config = dict(
    n_head=2,
    vocab_size=2048,
    attn_scale=0.186,
    extras=['capped logits'],
    init_std_qkv=0.0615,
    schedule='wsd',
    batch_tokens=32768,
    train_tokens=138500000,
)
Each number is 128 + 24 x the weight over the matrix's rms, rounded and kept within 0 to 255. Layers, rows and columns count from 0. Numbers have three digits each.

# layer 8 attention key, 64x64, rms 0.0618, rows 21-63, columns 0-63
134131122132123129135131141131120130131117123126112122130113134138113125126147114127154129147127111122127156118130139118118116111131128141120134135127129132117126118129136137144117125115142115
137132132134148139123133167131121127141130131143104117137108115142116119139162114126157131147126107120114159135133144121104113107128121156119125138130139133117137097118145132142108132109161113
108123127103110118133116074117143119122125134112146115100129157113135148110091143144121128112143138128156102113116110125164141135114149090148135124143132147156127159147122129100161106162075156
102119121110121115145132083108136115121116154119147120120130157122126136106127140136120118140130124107158116093112104118145147142120163108127143127137134170159114151160115132105145108145095147
116145048168055098128132190103085166153084050141106138168119132126110144138166097105147163172059099109114197112156176116156124135119146150115116125078105163111116121113121142193112141143183130
082163080214137126148082151149105201091162106170031121094111108132085194174130089128142165116079112114108161162176187169183198188110122103158070141075181089088220128123134124166157149158120212
114178041101048084163164101124076124210130058155166173137156125136155119109155150180104159144111137120152089112052125128081140105105070091112173127110092186164139147126064101132060171150111167
206132187167174034076121206122087106088140197106192156110193161125181112171100170114076120189150121131115129133181111151101076111158037123135167092133133075103109109154147187117112114088124130
146132149089112119108127115079168104147120163146089149081080172187159118119201116180169157239114106101057157183166125058137084136110102131161152111150188203131182140161240102095123126137053184
105089100145102211022130210118128079116128149024156175082069118061077078079179102090128152179117089191175157080089159117144140066122056064106103228125068138106085148145156140137159144138126154
057056081165165134215074177088084128098115146089171113092160172138095218161120098063112055153106077074096192114105109099172177202091117157173124127081156104133094187157116109107078145098183125
167126150122139130110118123113121140116125110125134128132131121118126129111143134115140117115116134142128111139122111125135128137104120119124140157158137134114118149109132106121126112125121138
086143092132121126160130128135146114152123152130138123116138132129132118143110125129130131152123117132137154113128141125123161130142144146112125115119122135162130116153106150134150133124145127
164115160118126142115133120127116137115141113126140140136121137129126137105136122128124141110130123136117119151130118131136111128111127109149128130143131118111139149126131106137130155135133117
165120149144116140092123125122111128089126108106159112139131140141106130103139158130114147134128127126100121149128146142132100135119114093126137138167125110120127167125117089133129120147088138
129121136129118136111125124118115124117128126103127123119127131124123140118126132126136114158130117131121128113125128133116130142130138126115122135139124148134122149152127127133129137140107142
158121133115119127121131120104113107120124124136178136158135134151137147095116171122098143121115143144109120141128121135132116124137118117133140095144109128130132137133125092126135128149106148
111132123105113130119117119112140122120137153105148138137139108139123140130135124119097153126143117131081132135137118130132114138143119137118131106124130145105116150105147088109116142146112147
139107144148118127126127122128100141137122104134114115132114132125110131132116141124126122125141126126143119123136117151131118131115132113146137126166111108141139135152116142150122121132128131
125126123147163113125099138112124107104143154111143123175160118134119133153111136152101121116112147137088137151146135145134107132176117131132142097099107096107131158129166092100070160141133170
136116117164157114129109199098138121132117100141087073103104137130103143167098110124173120146134126108152110144156143129167140143113146164128107171122118074122148121161120163130105138128156150
117114104072079130131185094135125128134156175118153148117125127147183101075146151125103099131189105128182143093091114108092139077116108104140138103147170169172114105110145135121174121126111086
124128141170128131118104138119142109114109115126161139174141122134121120128124146123105139124091156121072141134133143150107099147163124124117105114087108120114133145145164090133103136120111137
122111132126124130139109147115130136142114118128138157140125116111135158139159135122127129114104119132105130142133162132107133150106151137092141118103070116121141134117154089123144119113118153
087120132120121128124128124143109146135169137133113107102129123130105128114132129131126120102145138131138128125135153143134109123111119122141139116126152118119116127141119130150168132138138126
127096144137145150162110120103146138137122141125156125135139120127111132134123137122105163142099131131096151147136136141129114140157149165106133146114126128101115122122119125126102107127126138
126118124156156141132098092111126135106157156164136151146130098146120149132110115151099151128101159116101143112144126144129102123188114156117140121083109125117150117122110121121079143134127134
110129126138122138131130128136131119134138135111118121115131129133118116136113133127129129146129127136140133120137134139131138129141138147134112140139140131131130127139113134139133138140143138
107125123113137115130147125123131130138128130128131133128135121128130130138117097130121127134121128122136132131126114122122135122124134141114111123107122132121133105130131157121138131133150118
170126148134117134108121122134114125092120103116158107140126140124103129106135141131139136124132138131113112153127125143130096123112101104124146136160126112122131156120132095128117115135100146
097143112138136123136115116125129135120123132120112121107128116114119126137123105131136113138139127133149152108123136126131147138136145151114122150129134145147135116141109163122123098122128130
094139103136138125158120132155141135147125149130068131095105122101134114152139083131152091121127127122175149094127128127123152116128132147129115149101134143139139100135116180131119121089171103
131125133129105134115117117120106135112130126092162132156130128139120152120129144122094141141137121132089125128140124143121111139147134115121137116141112134121121168113122089114117139148095150
096128113154133126130121131148122147134150107141075127083102134096129109156142107132196094136129125101154121126129131119139164131105137133135105172111147134120129126144126164149120129119154108
134116134109137138120134102108139086118124155112168135164135108150122149121109164136071141127131127160086141129138119145105095143155123119135141073130106119130121157105153080107129144155094148
131144135126130093128141175139125135157138117158107097111123131104129153160125106112177122125142101100124101151124120105155153139090121135135116152133139133105132131159154134126144143119139131
125136132081078129116169065140160127143121148137141131136129102120173111087114133126100138113139120138151125076127076092109079088110105098131167101158145179135121107104107115125179099122130100
124119135173139148155106129117113113147137131129170127161150109108100165168131123147110126155088136137035167153141125128109088146144129146137124136024091129093126140138153077108075145143125129
139107149242179174119090151138123071156134080165157072163121136096023174190120142122124126178052158114014144169156173188150063193171155153147117155058084066046130177162167099138044156143118164
136129148144132131109113123107128141139111096114125119127122114112110129146134120136136105136111133141122139113114125125141078132133113124135125137132137111130124126134111122099146116121138145
130116116130118142106119120131127145121143147111105112105126122140126129124119085129122116127147111124141126114141110129131128119152087147136153103150144111124139127110128138115134135136124133
153137148157145154115075112103108157112135089113121123096112115115109149152139110138148108122126137122099132149117132129142100171138115088139125138129100078100116147137113144121078135131105137
127125157163147138164112145097126124093119131123144117163150131124133135134131117103101149124100143142089143150141131145109109152159148148114131139096111088123151140127138135122092119113129137
# layer 8 attention query, 64x64, rms 0.0627, rows 22-63, columns 0-63
136135118165136128115109145151130120144137109148120127135134109110129137159134125129144112121120108119108137134152161136103137138120124155141103131109122133116132106146132122112128133129143133
119117139044132131113114096091127149135119127094135106105137152163118145148096133143116141142154167121134084137114062144157122115148141104132152138138128095174137150109117131140137123152138127
115124129091134132119103094098138135135109135087138104112122156160117137136132133133137119150135147116175094110124066117149115122146151108115153146151134122164119162106116127148133104149138125
104090084213098146151122129121120164123105068128086124146109147124117146147160118147124134193072124150087190110152168120093150192097124149114127125110102172071135111119105120152115160124178160
162118078096142120091107104149078160095153113117095110102099107124115171137088126184120174120094178159083090158173161152164137128150079114172145121143123124123160116150130098146158120198098170
144186074082079127131159095105160133158111111139163121071123134084170116148159110170127103180155146136123089130102142142097126128120073138124135142146077166086128104096148073182097149123121146
198137194115156118145141123104135133123161128151165138112127097136199109131136200134111113138105135168130157134201051174108085106165040115124099125152165110104101172185088163097103148140144156
155176078109130112133143088129167103126119169074116160146117161152130143188124125123140131120104098140078145140195113116175087107117126170131138118159122187146141128166147112115131119163067225
072105095104095159083140185118143102139127140039126176065114120111054101099185103080103164153065072137160155071113144059151164100105081077118083124070070109100085161164134092160152127172151144
089068111138185177096098107077108080155080131056153131109146187145125188128179171134137071147180116168127127096056105092145142158107114117151156149117136134126018224101114106055096123102140162
136124133159137118129140133128134108121138126131148105120120128093144130099097108105149109100127118128164134100114127127125109126120136129139138149118142157138099115126135125111117133123138105
087130175156124149126150127164093122139135087164144109164123086102083147140122133155161110102162160134139145106117182128130097109150156138089132134084126132096116087089138203125099113071134086
146128131106121141095098136106139108098119163123106134107115150159140127124136121125115134129131120131118094149148106127133152135140095102145129106177123093148150147122114130095155105162119130
144124100111116131096116123082156131098131160078117140104111167155178127097160138099109147173071101131132097117129088143143171115116080091151127127158141108162132162157132057125155129192109144
091126069101104088127136141080130140089125136075117166117125166145151131097171138128121151180103093157154150089151110111127151146121112153141135144121124142121124136178154061149171123140115148
184138166114138121095121090134121132119156137126105082110136121111127117110097127126129112089149132102155085150125109145148123117120136093152112130186153113158138148093125135106150104150119097
120116101087091146105104115084133079130118107074142142110113172130130116121141103103115127131132115119125103092096135114158136116116102095163151170105105112150083174130124090078109104176108105
140138140158139140120132106154136128165131099162126111130134077100124133133110124168156151114116150121140146128161150125115112113134141152140140131100149133139150090088119128133125112126138124
156144147131124082119084091131138125118160149110111094138120132113158138122084138132146109113147132134145107092159160105141151114149141108090155147126134102140126139110100123118143102166117085
100129134164139143159150174101106145159108138178153173153120068109087140181143124143116142138123155132089153110141110122101104182119169167062119099073073165063124072146132172163114143066134174
127130134109124142108150128104162139103124122105131151120119151118153137112126128118118126149128111133146123124120142123135140114089107102132108148138119149148119162117122101138166146138102142
120110144133125147098099084126157073100125114113125116139151148125131116101134130150108105097139083086139132123129124101137132118133123098169143156098098126127096178127130127071123106155085091
114106105106116118136119127096138148099146153103135121126134146145121107134152133136125120108131132097135131099112116088139138148154176131115143125085095134134116148144143090115139086109130145
143134122140083155159138146138117126153137120147123122100113123108135120135127089131138103106132145150147095107114189151127164127104102094143118162125111138116132125123108128127130132126114112
145140127120123128149122125148111089127144146153170110128124111130127107152116147140125102096151150121106120150108106149126096140156137131129142093115122113119112119100157143111110122136114117
152153186134112123124113112153106118131140143178140116156160087124123106147072117175091112096179156118101111127160123143119107129159126123140105085153169116105117110112143154138109138122105108
115150135147125145105135158120101123126095085140134153171102138091076134142143126141131137160143109129138139094141175129145127119132139128108118156092097137108130118132129178129128128125087096
124131127103137166099114133122134124141101114107099140132121133143105122150143119136122161134127130126128120154140151133135138109129126113129119135144122102130161118125116156129132104128108129
174123113123126107118124123116152131127136155115130114109144153123172123119135116120103148157097117127121109151124080150114148145107097110145129103175145128138128150152134063133131137203120147
114149111145122077167142117131124149149141105154121133135125124131142143151111151156147140139115144152135164115158145121102120140132142175118137119091153162096131079117131140156108157118139142
112135128177136118161140138167126150172091089171130140162146076108098138163114120163134137131118152132123173151162171132099114138126156170088128125076107160102142061110104157161100151095141146
100116108072072137095125108042157127113096133061132156112113161146138138099157106132101117178136084129142109074127102099155149127116128100169129168103094138167097183153149053086186122151076126
063132106133127128149127165131111149147119117138145180113126119150135139169141142133123146154125140167092174115138114113115130141118128167114130099100123152107131113149131159173131169102164169
160122117096136112091120076139159085110140133105112085121124156125149123067127119131143119101103106100178119103133153102149106091125118091160142152143153098153114152099149085105124075146104079
106111122098150165144119183095126166146108129094128137095110144133112156182149101090147146160123135151134120147138124125146130149112142144146098158118104128133126136144108143141132157143165163
189126127152144123120132134158144083153145121146117088139110133130117132146130111116137140096097139109110116163120175138130117124156118120128155121132135086097160117107146120138065094152123119
120137091110109151074119097156156083105126133126126132151132149153128148104100144152131095121150099106122123123143157082154108114131102085151139149094147133096101150143179083114110094141078114
113126116131134137119140121146163064103126111134135133094134146116136109125123125133129096108125118121142114159134160114181116102139115086154112142120141099106122148134177149111109127145107136
133116113143152157098140119118131131130128142122122146149119120168129155158142100145107112140117119120100146139115129115138118103121103119160118103137118107103104136139157154112119135125129123
142118156106139109108129125116119144122108127167124108146134114130143132147109130118100150132123138119066137102130116116107112138143124150134120122126154130125119152120131132104102129129149128
130108130113149157122097094148148107139126149125114164104133142152119138118096114121139121128118109126092128098178140122130080122128134116195154142122124097132111141132129078086158108135118093
138118169127135138123126128109149116125168112149130133153155134136110102115127153117140146093126130094134117158127092132114112149158159125136127144126130147130130140095132120087150134107123125
# layer 8 attention value, 64x64, rms 0.0617, rows 0-63, columns 0-63
063123134144127144100114125124132145183129149169125098112078154112146134139135111144121158080155125142118131151163175168122153119142103163102135115170143108160083160152153123126153130140119143
140093090157135097161097131091119103129163117141157148125148122086149164153091122125110135172107036132142069159113130093116076089148159091121090167153130121126095112137168139146152151121145145
113135113098110128132148110154117186112142129107089142116158157133153150141142174074137128109175119085111099126134145091108102161118096172137108111121107151143128076127081148173147144146124160
137179170144118122139114168148110132164153096118147093141100105106142096107128155084128139093121136104124158089145126055141167141144108123146106111141107107130120145139102109153120157111108134
138114129155116119155136152146148110154109140072143145145148129069131121119110152146127161104129179133137151116115122147148135120110149138146190129122119133128201146116106127102159115127130137
137084112125116119144119138183137106111097150116168152132091123114129080125135191127174128094112080107134109113122109112095116116122132155164067154087124123143144109098166109121129109153149139
138127112154142121099141110151130097111115161166140133146098116121084155081142087148134160116171095125165107156074157111140115147139104116136141091120084148114179137146158170093123130115154116
142104115136125160128123114118105120141092114150099129120150121103190100117119140108149082087124127096162139135155122090136110130133145107159147109099162139133125184143135123154157166100130212
128153107154085157153119107154158150110112130118116084120130149098139148143112161145104067160128138110116105125117140110101150116161121134123126096139098122153098118134154150156125150107078113
111133099179159102113163109134140167142105141147152116120112123127100151118155169106118142147121179149129140168104124131140095090174113149112160108188147102175096132158145156120174125115126138
148135117133106137055124124121129140098143141142149095112109128111089122169095145118123127141120089177125087142117139127109114101135126159129130093131158126142139139126136090089131126126166112
119106140120139118142098100118164105085143101055079097173132095122157149131121124119138097129134124145138101128126095112076120159102105100102153141137100124140129087134161151100106201162141129
141159126083153110112089104120132159085067118096160152190079097165119125163064108155167140155115168139150149151046157132143098134128073109157148107101120146137143128150129110145172171126126109
119182161138122088153130125105183120177122171100103102114141130118138146119122123150123163117102121115117138111116138112163124121127097124146116105152140143106054107151078143090100127097185114
142150153119121135134140124130123161079144117153135147102140135093130146112125112154106119147111082151148160123146146130119143126152124130109073086157123140142124126157158106128126117134150136
105138136141113077129130091132166135149125131120155175114118093136114160116160121096166137086117125088105103109116130148133116105110122121129060087089161118119136155111133141128142131174118139
134081135140149110109131107127107162169097149109102097132147140167120098101133153126111112153155084147122090148142142172130150104146137114138163106095106133093195105166110132120097121101129120
179147154117112090125160156156080113176095107092154102134152078124106156078182130127177106139131138154116111112133136110139119161098132113170105114159139143124152137149092118128152119117143159
133109095143132109126091118110163136110163132120128149119122124116126158157188136111140146111178130160147142134117125131125105103142152159129102083125119080076128118086063114114114082110083116
133104085109122129103114154127134141128179130126145126138090118133081163124126109128142100133137202129164146136130122158112126156131135103153115123144164080121119157113122124072138160083088111
135120162120120130103158085121150136092144127123181138142140101132085165158154150148093120188139100145139142172172136119118162128136118145162110171112160113114160123124104153095101136111135163
118112100083123103159127148122134139100144126138171144106129097136075111131108120150130131134099112128127128140135148133070158134136159118116146083106172072144159188125101162075104112117077124
186109138095133126113115100125097136099117135124174136112108073148107155141149095142134119087102159114127117101132138090122138108112104195158153114150146107134112159156119148120137172123107141
136135121153113112114136107116128169069117133115129147166096143144165153105154120118173126128153154138145115116136120138060112106148122179183156153121147104124149147073154139139099136137165161
089141128107114139137112165110124110130093126108125132113153111106143130116096125119126145135114124139094085157135148128124154139153146114125137172122142163093115104127105125163133138118062114
121108132135109126125134130119126093095165108110125144164104172113120163164124126108135160120120146112126130112107147102122142086154146105147105091166121104188065090144132118175105119090111172
151143107140133153076144125098117178091148098154156141104110153129129105087119083157146111092160113131102156144167108126158157136146173148073165126152119110129138116122106153120113139142124191
151129116138162133156167113122139124172166107118125201134102136142097113130150120109129109114160076132119127127139114116121132139082120125150153115142130175104153180137097120155143100147137130
141150103165152123178149124166096099118089141151144111093099118159087095120121130120135137159137094150126111135135120147172127130132103130144130112124138149142139112080115088134152153108105110
143150086122151128105118127130103082123147139099170130088109132149156163130134168109137102121126138096137167115163134153119113115091162129107119080130156161129140117147160169127134129135129135
140130125130102149136087156131154123172157128095103142157134069131108086091157137130096134141093179140166102156128149113128118132115182113104084145100154097150136112148143169118181157123070140
160134101095171174129092173132138126149121104134136117120110132122148108129135106140106091116165141118129186113158128113089144162206119112139171130153133126164132095105161156162143169147112151
130100114145082127112126145124115142133145162126124109117146116131131103125161171097111177087140145112148165147157142190113133133104192153106126169150155157106117127086163149085151148153132123
168160131144112120124075145136132110104133179138140087147134115107118139130154145166118149116123165181100169127126138105144145105098158145125167144069120143124103160089094152136150120163145139
126111108127139133103133155121129149130137147141124099176082164130108134144143181135139125084150125131148118130155139112175103166108138116098108130094141120100134119134090113151113122126120121
137125090171119131133145110157126135122097115136125132159078133128163141126144127137125137144125120108128091133088123109110097095136114125153148087086142085151112146104136141145153164093118170
101093122096167119138106085146152137115100114140101132133129136156106127121114091142120098134143095097126122116115140167150114139098099134101083145136113139106129120121096124116113125104122132
138144113121135113102127097169130139121154151111151124135154129124112086190098115147095152149179126114114144150109132143172127142068167139118167092088141101142133143152126129142119159135090121
155127123156165152205168145089164143156108106128135074101084115139118135098063124152121121135102095129140171111109153120143110118144139147170158141126118142112148133068156126151154096139106106
083140148108093145122133128183142136202092108104099114123095152084155075135096113124155147189113106139088113135111105124115152160164128098122108177113126084160171163105122123097092107144121098
145131085144108150146164136158139141126144120122122155111154134157106128129121151109150117087157107122111135143122069168145126116158148107140131152165138142148133123144141145132138154114148125
123094136142129151100125140124151152123103138143109136101157157109133112116122132148119185141135118117089109127136109093176126109153120162099129121124175146148073075129114117148123112145104117
121156144145152089132139129127085139116091159150158159111170115158137145133131126096113115132105112095136122142083154096140104116122143122133125080118130153130165149118186105139109106146109106
145106162117100135147136117108150129133117101102124173150124088160129135104144107137110131106108189086141136087124140156198140138119132152138137161118135110143147117156128101133110134127158128
146084141126137140085118130114150141110100148139139100116115113118145147135150148121121137123142118111108131087162148131128094126112128124131104173118140143120158155098142129150166146051151138
163116136134124113081133146106061141120123150146139136141202149108104155116146121151094163114120109159139126136135117097138128085094192089147167123119126172109128103164131147137132124153182143
098127065114157196095130128122110139138124131117111090114105112143144115120112119126156094130118125145142118128106103153113116148125125156106129119152147166125155146137120097136151148105127100
109100125148135095117088125050140114134113150121061113138114097132123142144155115135137124135152125148147089118120131111079119133169130157135084088136095123126155160125137102125111132143108077
134134127135147134110103133114170142081133106153102142166157146093129118140144122132102105139108120130166140139119110141143146097144125098105149133101101125127118118134155110152116135132149121
129119133146134153114115151156140125111140136135170125159091103116116126119147119155085121182171103129133139163130115096143135151153128137139177176139082140109141097096113162135112119135141148
164134143133112102193112168134124146121115124160153139106125135112073112111155106098127132165142119117144132099141104129113145124156184101138139117171173108107117167105118078136129087099157121
135105161152094150123073123141132124131085117161125114120100151181153100118151139115097108149146174164168164140131131099131103145145142137128094136145134090114160108131098081128112119115086134
096133107133129158141107127126133110086124142144103133137095147108180116177161131059140150123149095096129159126153117093146127144104113127136130118121125149131100138080100133143097095151113146
144122131138136141158174125136117133115145114110111101113106123113143136140144112124143125113136147110072093141121149112128136127138144147168161158157114109145114127100091113121137105075144163
139142146139134152140187125127093147124130147159144153089085133150137103127126082140104135144127148098117145138131163124110152141164105160128145144162128129156122190146141151126140146110098108
106158099116123102094131154095138104131143168127141101134154132114128152130157157149115160127109143109156101106096170105101097129130124116147119105132102130097142145146102170152131114124146108
131130111128090118127154143099129140155108125115166153097146138133129115132137123127143104134135124156119100154155136152109135109132132099161093151084143163110161109145102113133114125119132138
159192093157110157129120111107136149142111118121104124131173113094080135130138132137116109076125128149115116137115155107130143096120131121117151187125149103128090132118108146147148119120098152
148119130128106165101165161163155172094132143135137181118110141123081142119155149183094087108117104114120100093141110168113136121103127140141116149132134141136164113094142138131152125148112129
111134131113102099117083152131103153129130181096100117114148124117143130151117093117105098114145171106156147129136114112111109181143091083167077139120102144107090106106145097098127164113131099
088122129091111151112105124113161164135141135135092129159142161107097131145130181164156108112156151141166135105095167126126112141143146086117121076137130137144141111129114114137097120117136159
155154138119110150120137116133102086111115122136108108093131122141081095159156133090097155134143123138099115151128154140116136144163112134136129146126193129158133130113104096074129176070160142
128103106105151119106122096104116092136126139121113148159148120101098118141120138113151115156129103184165097178120128155133134115136097118142154129108113147096128130142101163130165095120141142
141108127126109099113073138085159118157126116114102099087109169101149151118096119175081148153131121117146136164169137138118146139201137115129150087136162119115137111157146149129126129109133124
# layer 8 attention output (transposed), 64x64, rms 0.0759, rows 0-63, columns 0-63
138155110124127155158167138150158141142103127084149108125084103138144153124106122115164135137113101111171109097156102110099091146167129114151136118124151131104114110077137108129093136092102112
072151125072126158129100167150096109165131175127117133118130148223148084117141103130123126123143158108132190103126142126150110175106125145126088077137122134132180095086107122118103131147169157
110132155124125110121122125143102108129137090122135079161131105153087140119118096153119148130060099145144117147110117098132134125083171115080123133090121085116170157112133099058108102176117139
136102151075114150120125085137176159128152148141137162181155178137117148182118092154120149189140104158142108118152092124140096107106112151107176142125127123128113132120131131128106116181099156
145147152159168167111154089095139121133127125131110111160141144131092164106151155164135118109145106130088118170104127103131169098170104126133124106148112151138080147117131167145106126135117131
116151168087125106173114122094135169171122105144153133122112153084115129144157141142096120142104189084137147180086165146154107134111157127115099106152129101142114136136101129112138118141121161
106125135162155146143131186112086132135122079129145104082131157127205142128118157124148127105104117154085138138155152139140133105114147170166139119099108139139105125135105173128091154141097144
151137203118123134135146106134153112129153115109129176142124136142091110108143088146103154156101134122115106124147127154071164129092109123107125106099118105172163122109156177139079114152136077
112145136111168158101087118162098146143146107119104169154088138130123093170130098099116165096097102112147156110150125099104111151123137125151154147134149158117133151135148134135131086128157150
134104138127161157127136127149127134154115166095120095115092121158175128117093122134114128104161081084112096122162121133105173156116128098159088152130138150086142131156140118150087145104082167
115164163098085105175132154087113118126133120128121118117106123125185097075146086137136151065131124088140139149138138122128119112132136094139128178120114186125100110107138129145116130091108138
098175115138157134146127145173098127127176105135113162165143122150159146138160153106114130158139151133108166099105174137137153151100132149120159171163101117129130177080149130101169099139129093
133088153132123180152164137138103104096143164156094117132142124067160102108188160151130093093156127127115128123145143170129182109170145165120179153159123159143152221147168143081079115152164169
134115128131136169088076148143135105110119142186139111143132111148117179140113111146122176095154101108140125099135133124185101135177146160157179141116120122127168084163131111115154161134068107
146104130107092132125100113110144129154141106118137097093111165150149086158154128097136101139137141102131154114101097088115109128107157131189146126081073135117128091130138120127097121099135140
130151153148143141169118158139123122142118189147123117137156156112117125091109148141099129154080174107141113109129119117145149087104145130142127132150110101149090088169107081081101112118106140
114136118158120078093170169101133125128145126107137149094123175138138171132136110131145128072155145119082118148169114098108132154152152126092117121142160102169094146133121141103143140165121095
107102105145132096141143098123134132091126146151144123119097175161095147135070149179116171090104149115095125137107079139195161069118122137082135162097110102132105125144148163143110107141105132
121167140123149106122111134135104130093099097122092107145150151134091158079122116118159112136139176147135114119119116121137112079142145127130083116131133173119115064139161103099124150140130134
123121137129128142141184149123119161093106123142090149129069127120103099092124120113149101162156124144104086098135133145141133090111085164141132153151137162096118121136129121146125113088130110
082158120169120077117116144168132160161096111145110113115123140108130051106082119135156115121162137105108151132106137118126155136096134147117173135152135137134120093127115121154122120161082113
129134142162067115154144146120116113174099115155071125141117204126126100130117114133103082142116134110098095094137132129127106108147114125160114114132146161128081105122143101188134111110129128
093160141137084157144141128197138152146132126159093111136137149107129109103067147102116154151123088125107118154140112213158128127107128135110135124106131132146115134136177128141087084096116128
129151143103151126163122137140102136150126124121111107132137117118094103090116177120114115152159123085117120086123141131177127169056118100118126109140098135176084199177156146115125136126108128
137113094161122142128110151121118120114111141141103131155137093134120138151127113169142128113135132141167173137135133114098101120156122126108115106144198116132113121097170160130109094138177119
166186133090126163135129088169134163111121130182130090113123119163123144127124105120106128121137131163149112087142126108107116148058122161126154102163115170102175124132107132115123097121148153
120096091122103088102117137131125137120096117112126102132170143103102132129116130088088106146144104154155110127140136124082139156095107137156110133079117145173116149081134116141078143082100085
113115174135109117121119136133185100103138145167119097117161122142096143118115147122148114149063157165097154136141116122131172105142142091143143117117134114124141137089112149144123160136110146
109107159100115102101134158055130195137078153125115147120146162144160121141116160128137137127105115110154119167139129152124146116143158102132141135146129117121160127168146165121127139120150147
125158160117119148116113154152121139127130111136095113086121121117118108159146123110117153121123172168127083136111103107157166116141100071144114154139126107152132113104120124141125091115111109
085096142160163146185132108131100111115121125148145153176085166132137163160119084129143104176163142150096144108087098156119157162155050125123134146153168115106092109125133119110108071153162133
115094132117152165149135101117139148154146090105081135116128121122089118155093169119156134143154130149137108140127124136066096134127105105127161173112128134145193192070152113143109126115136111
149115110124142129078096139151124128127116111110102099132131185175136110157111158118124159126068074121134159118105141129122108085084126151147134132089146109146137154164165125134106107128116121
141087117091102124120148181107117135160159110123159140110103157154158182143128105119154158145109142142124098101106144118166093154105131129136123159110125096145118131147112123107122140163143116
149132086095151133136138149130164150112116147124114143127108122155154135135163152091147142148126118133113138173097081142113089127120138120113143127126086162129132113136132132121129117145112157
148085122112091119139113130091102138102115158138135110158156098118150106148140106135158088167110128134124139089155124124116111154176105126119129142140112129108123114100095143131132140137127095
151178136135127122125161111125158145134147116147138136153143135111090108112162142151117145160127130136101134105155094140098130132134130138131138090138107131094166094138172098148135150105128166
083109143129115128150131132111148163117169132102127156100133174146117098105146146122168104135101131110139156113109092100159085153096140140128132165110091109139106095114158156096148125095138087
106147175078124115108101116128124161088096124107157112102137128085156132145066132130085141156156148141100066112116114150107139172125088140073137128103148107140109106119083162115072126155096139
117155131106097100142162115188085107104147136185091097078142088148139143090107170134174109110128129177173079093159129128115161111131150103106156135135150129111138102161157158122157087105106142
091140139143126143113063090146153114138119132129139122151133112134143143129116111154117104127116100103113139137132130144148111120147117127137154114077131152126088128142162126134113106117106142
097123143107126156125144143109138115109157116106061167135083131159158107112183160115108132134131147137121117097134125110136132101172106124127135129122116102147128171131103137181128100151147117
125113158159137154133116117059135129122116139078119098124151151097070106116105138128162097137114119110128112123115130123120143127126123121131169168132125151141149112085105118079094123129102175
157144169129174090101107126127125123153109137124092152129117148112140129137111132125143142097106134104145089158137148122097121143137151137130118119099107113104102084085137107171127146121155127
147163067111147116119132144130111118136120101112118118123120130131142114115153161140123135163091094120139138141143116136146135217136110146147140115149120110139137135130141110124096126151086111
110109135093139189126102139136156115151117115097108126108120131106093134136136102106144118152132134081123156103128163105163139115088125121177116148114092096135094163149109078098092085133148129
087168092152121108139138133143103133145122158118129128130166072138123108122088138143093124140139124120111147124122112119114061132134139120117140088121145104152162114131115124121144121143101167
143104092161127139131169153146149121092110114131156106098135115133083098155146131115096135149164124147184115115108149151099128135129111119168146132126155145149169112090082140157136158116153143
142140139117101135136162131109158099124089165171116147107122127151098137147124101141114125117134130127117155119117137151147159122100112151129106126133118105158115131125125099140110130126119143
165162136138095095151126116121113144124148174131115134128096145124150138162158110102125143174137146126135076125125148125157125149098135136087111134142139145143117102176103117129122064123167133
116183150143132158133117117165138139105130118119146130123108102126153113147141082144162143114096107151127103124139202132107189111128097147127114160084115116123171123125135152102085129146126130
144137117133137138156139158135102135124150146131124096125151146153130142142149147134135165133090159149151122185128141139134139111141097118102130136161143123129156081089102146167122119174153150
128105108126105138146175161106100110122123173116111122151093143142151121117147109116138140120140105139121166104085103147120132130184133148119155144148166165101141108147183132129117123154132150
140142086147135108111091169139095119121145114159117131133109132087172110136144101143127104129132153098109100115118099119119138156168114113116118143104137134122119118132144141103128119153130115
137157135160146090107114094124097119094131120115138112136127160139143135135124144182126122100158162101153141089110156113118092115157129144108140135136157115118104123115087153100129095147118114
122147099104118108127156155142149147117125142111127121111126139138114113134124117102117079172137092112112139134115166131112134141093140112140125176156122156143115172105096109126166163124134143
138136093135146184142142085164118102130143122162119120133105110113114129124104151105130125121129147135089109145141145127141102141105099136141149147133127119138152149092150127116147112104139102
152155141088103144115110154133117088135158117145137149109159150171173158170122154108115105142151156131067123091125135108163146113123118119163131109092111154119115139123144131101089182133118105
147144129141140110081103113141174135120146147136128132145119101161121150137122114102128111123124121124084091094166128131124134139095142148139164115168086114122131148132148094138109090174104091
160143079164123091129164119137138083178095106120140101112107140133114075107112095104149147137111106121143123154117146096178103094105096090092147114154138127124130125137136164149126153120136146
109130095164156155106152161159169111098095181150150163108149117169122153114134146077116131144119125140110159164113111122135159120139114099115120153140124087130114102122125080144169154122132119
130171059121154127156109095160085082160150132120163142141122169142153107109130131154142089125090160152132117088120156129128148112147101122147125126088141123128127134113120140143141108127112100
106136118074156139159140118108117124133125130171154163139153096130113110153129115139078131150159131134130153113130104101140114121089161115172144135124128159124166127152150097119145119092153127
111138137088106144085160123173126159104112121122127134136124095104127092094142137146099136143122131158146147117125188145176141094111115138102094128138138122172090122118088154162123122124167095
# layer 8 MLP gate, 128x64, rms 0.0879, rows 0, columns 0-63
141100108129163173125097143110110116141098103133145149135110139125120124141114109137145135099124121142154154122128108136136124135136181161114142078145141075163153097167096152109141138143119135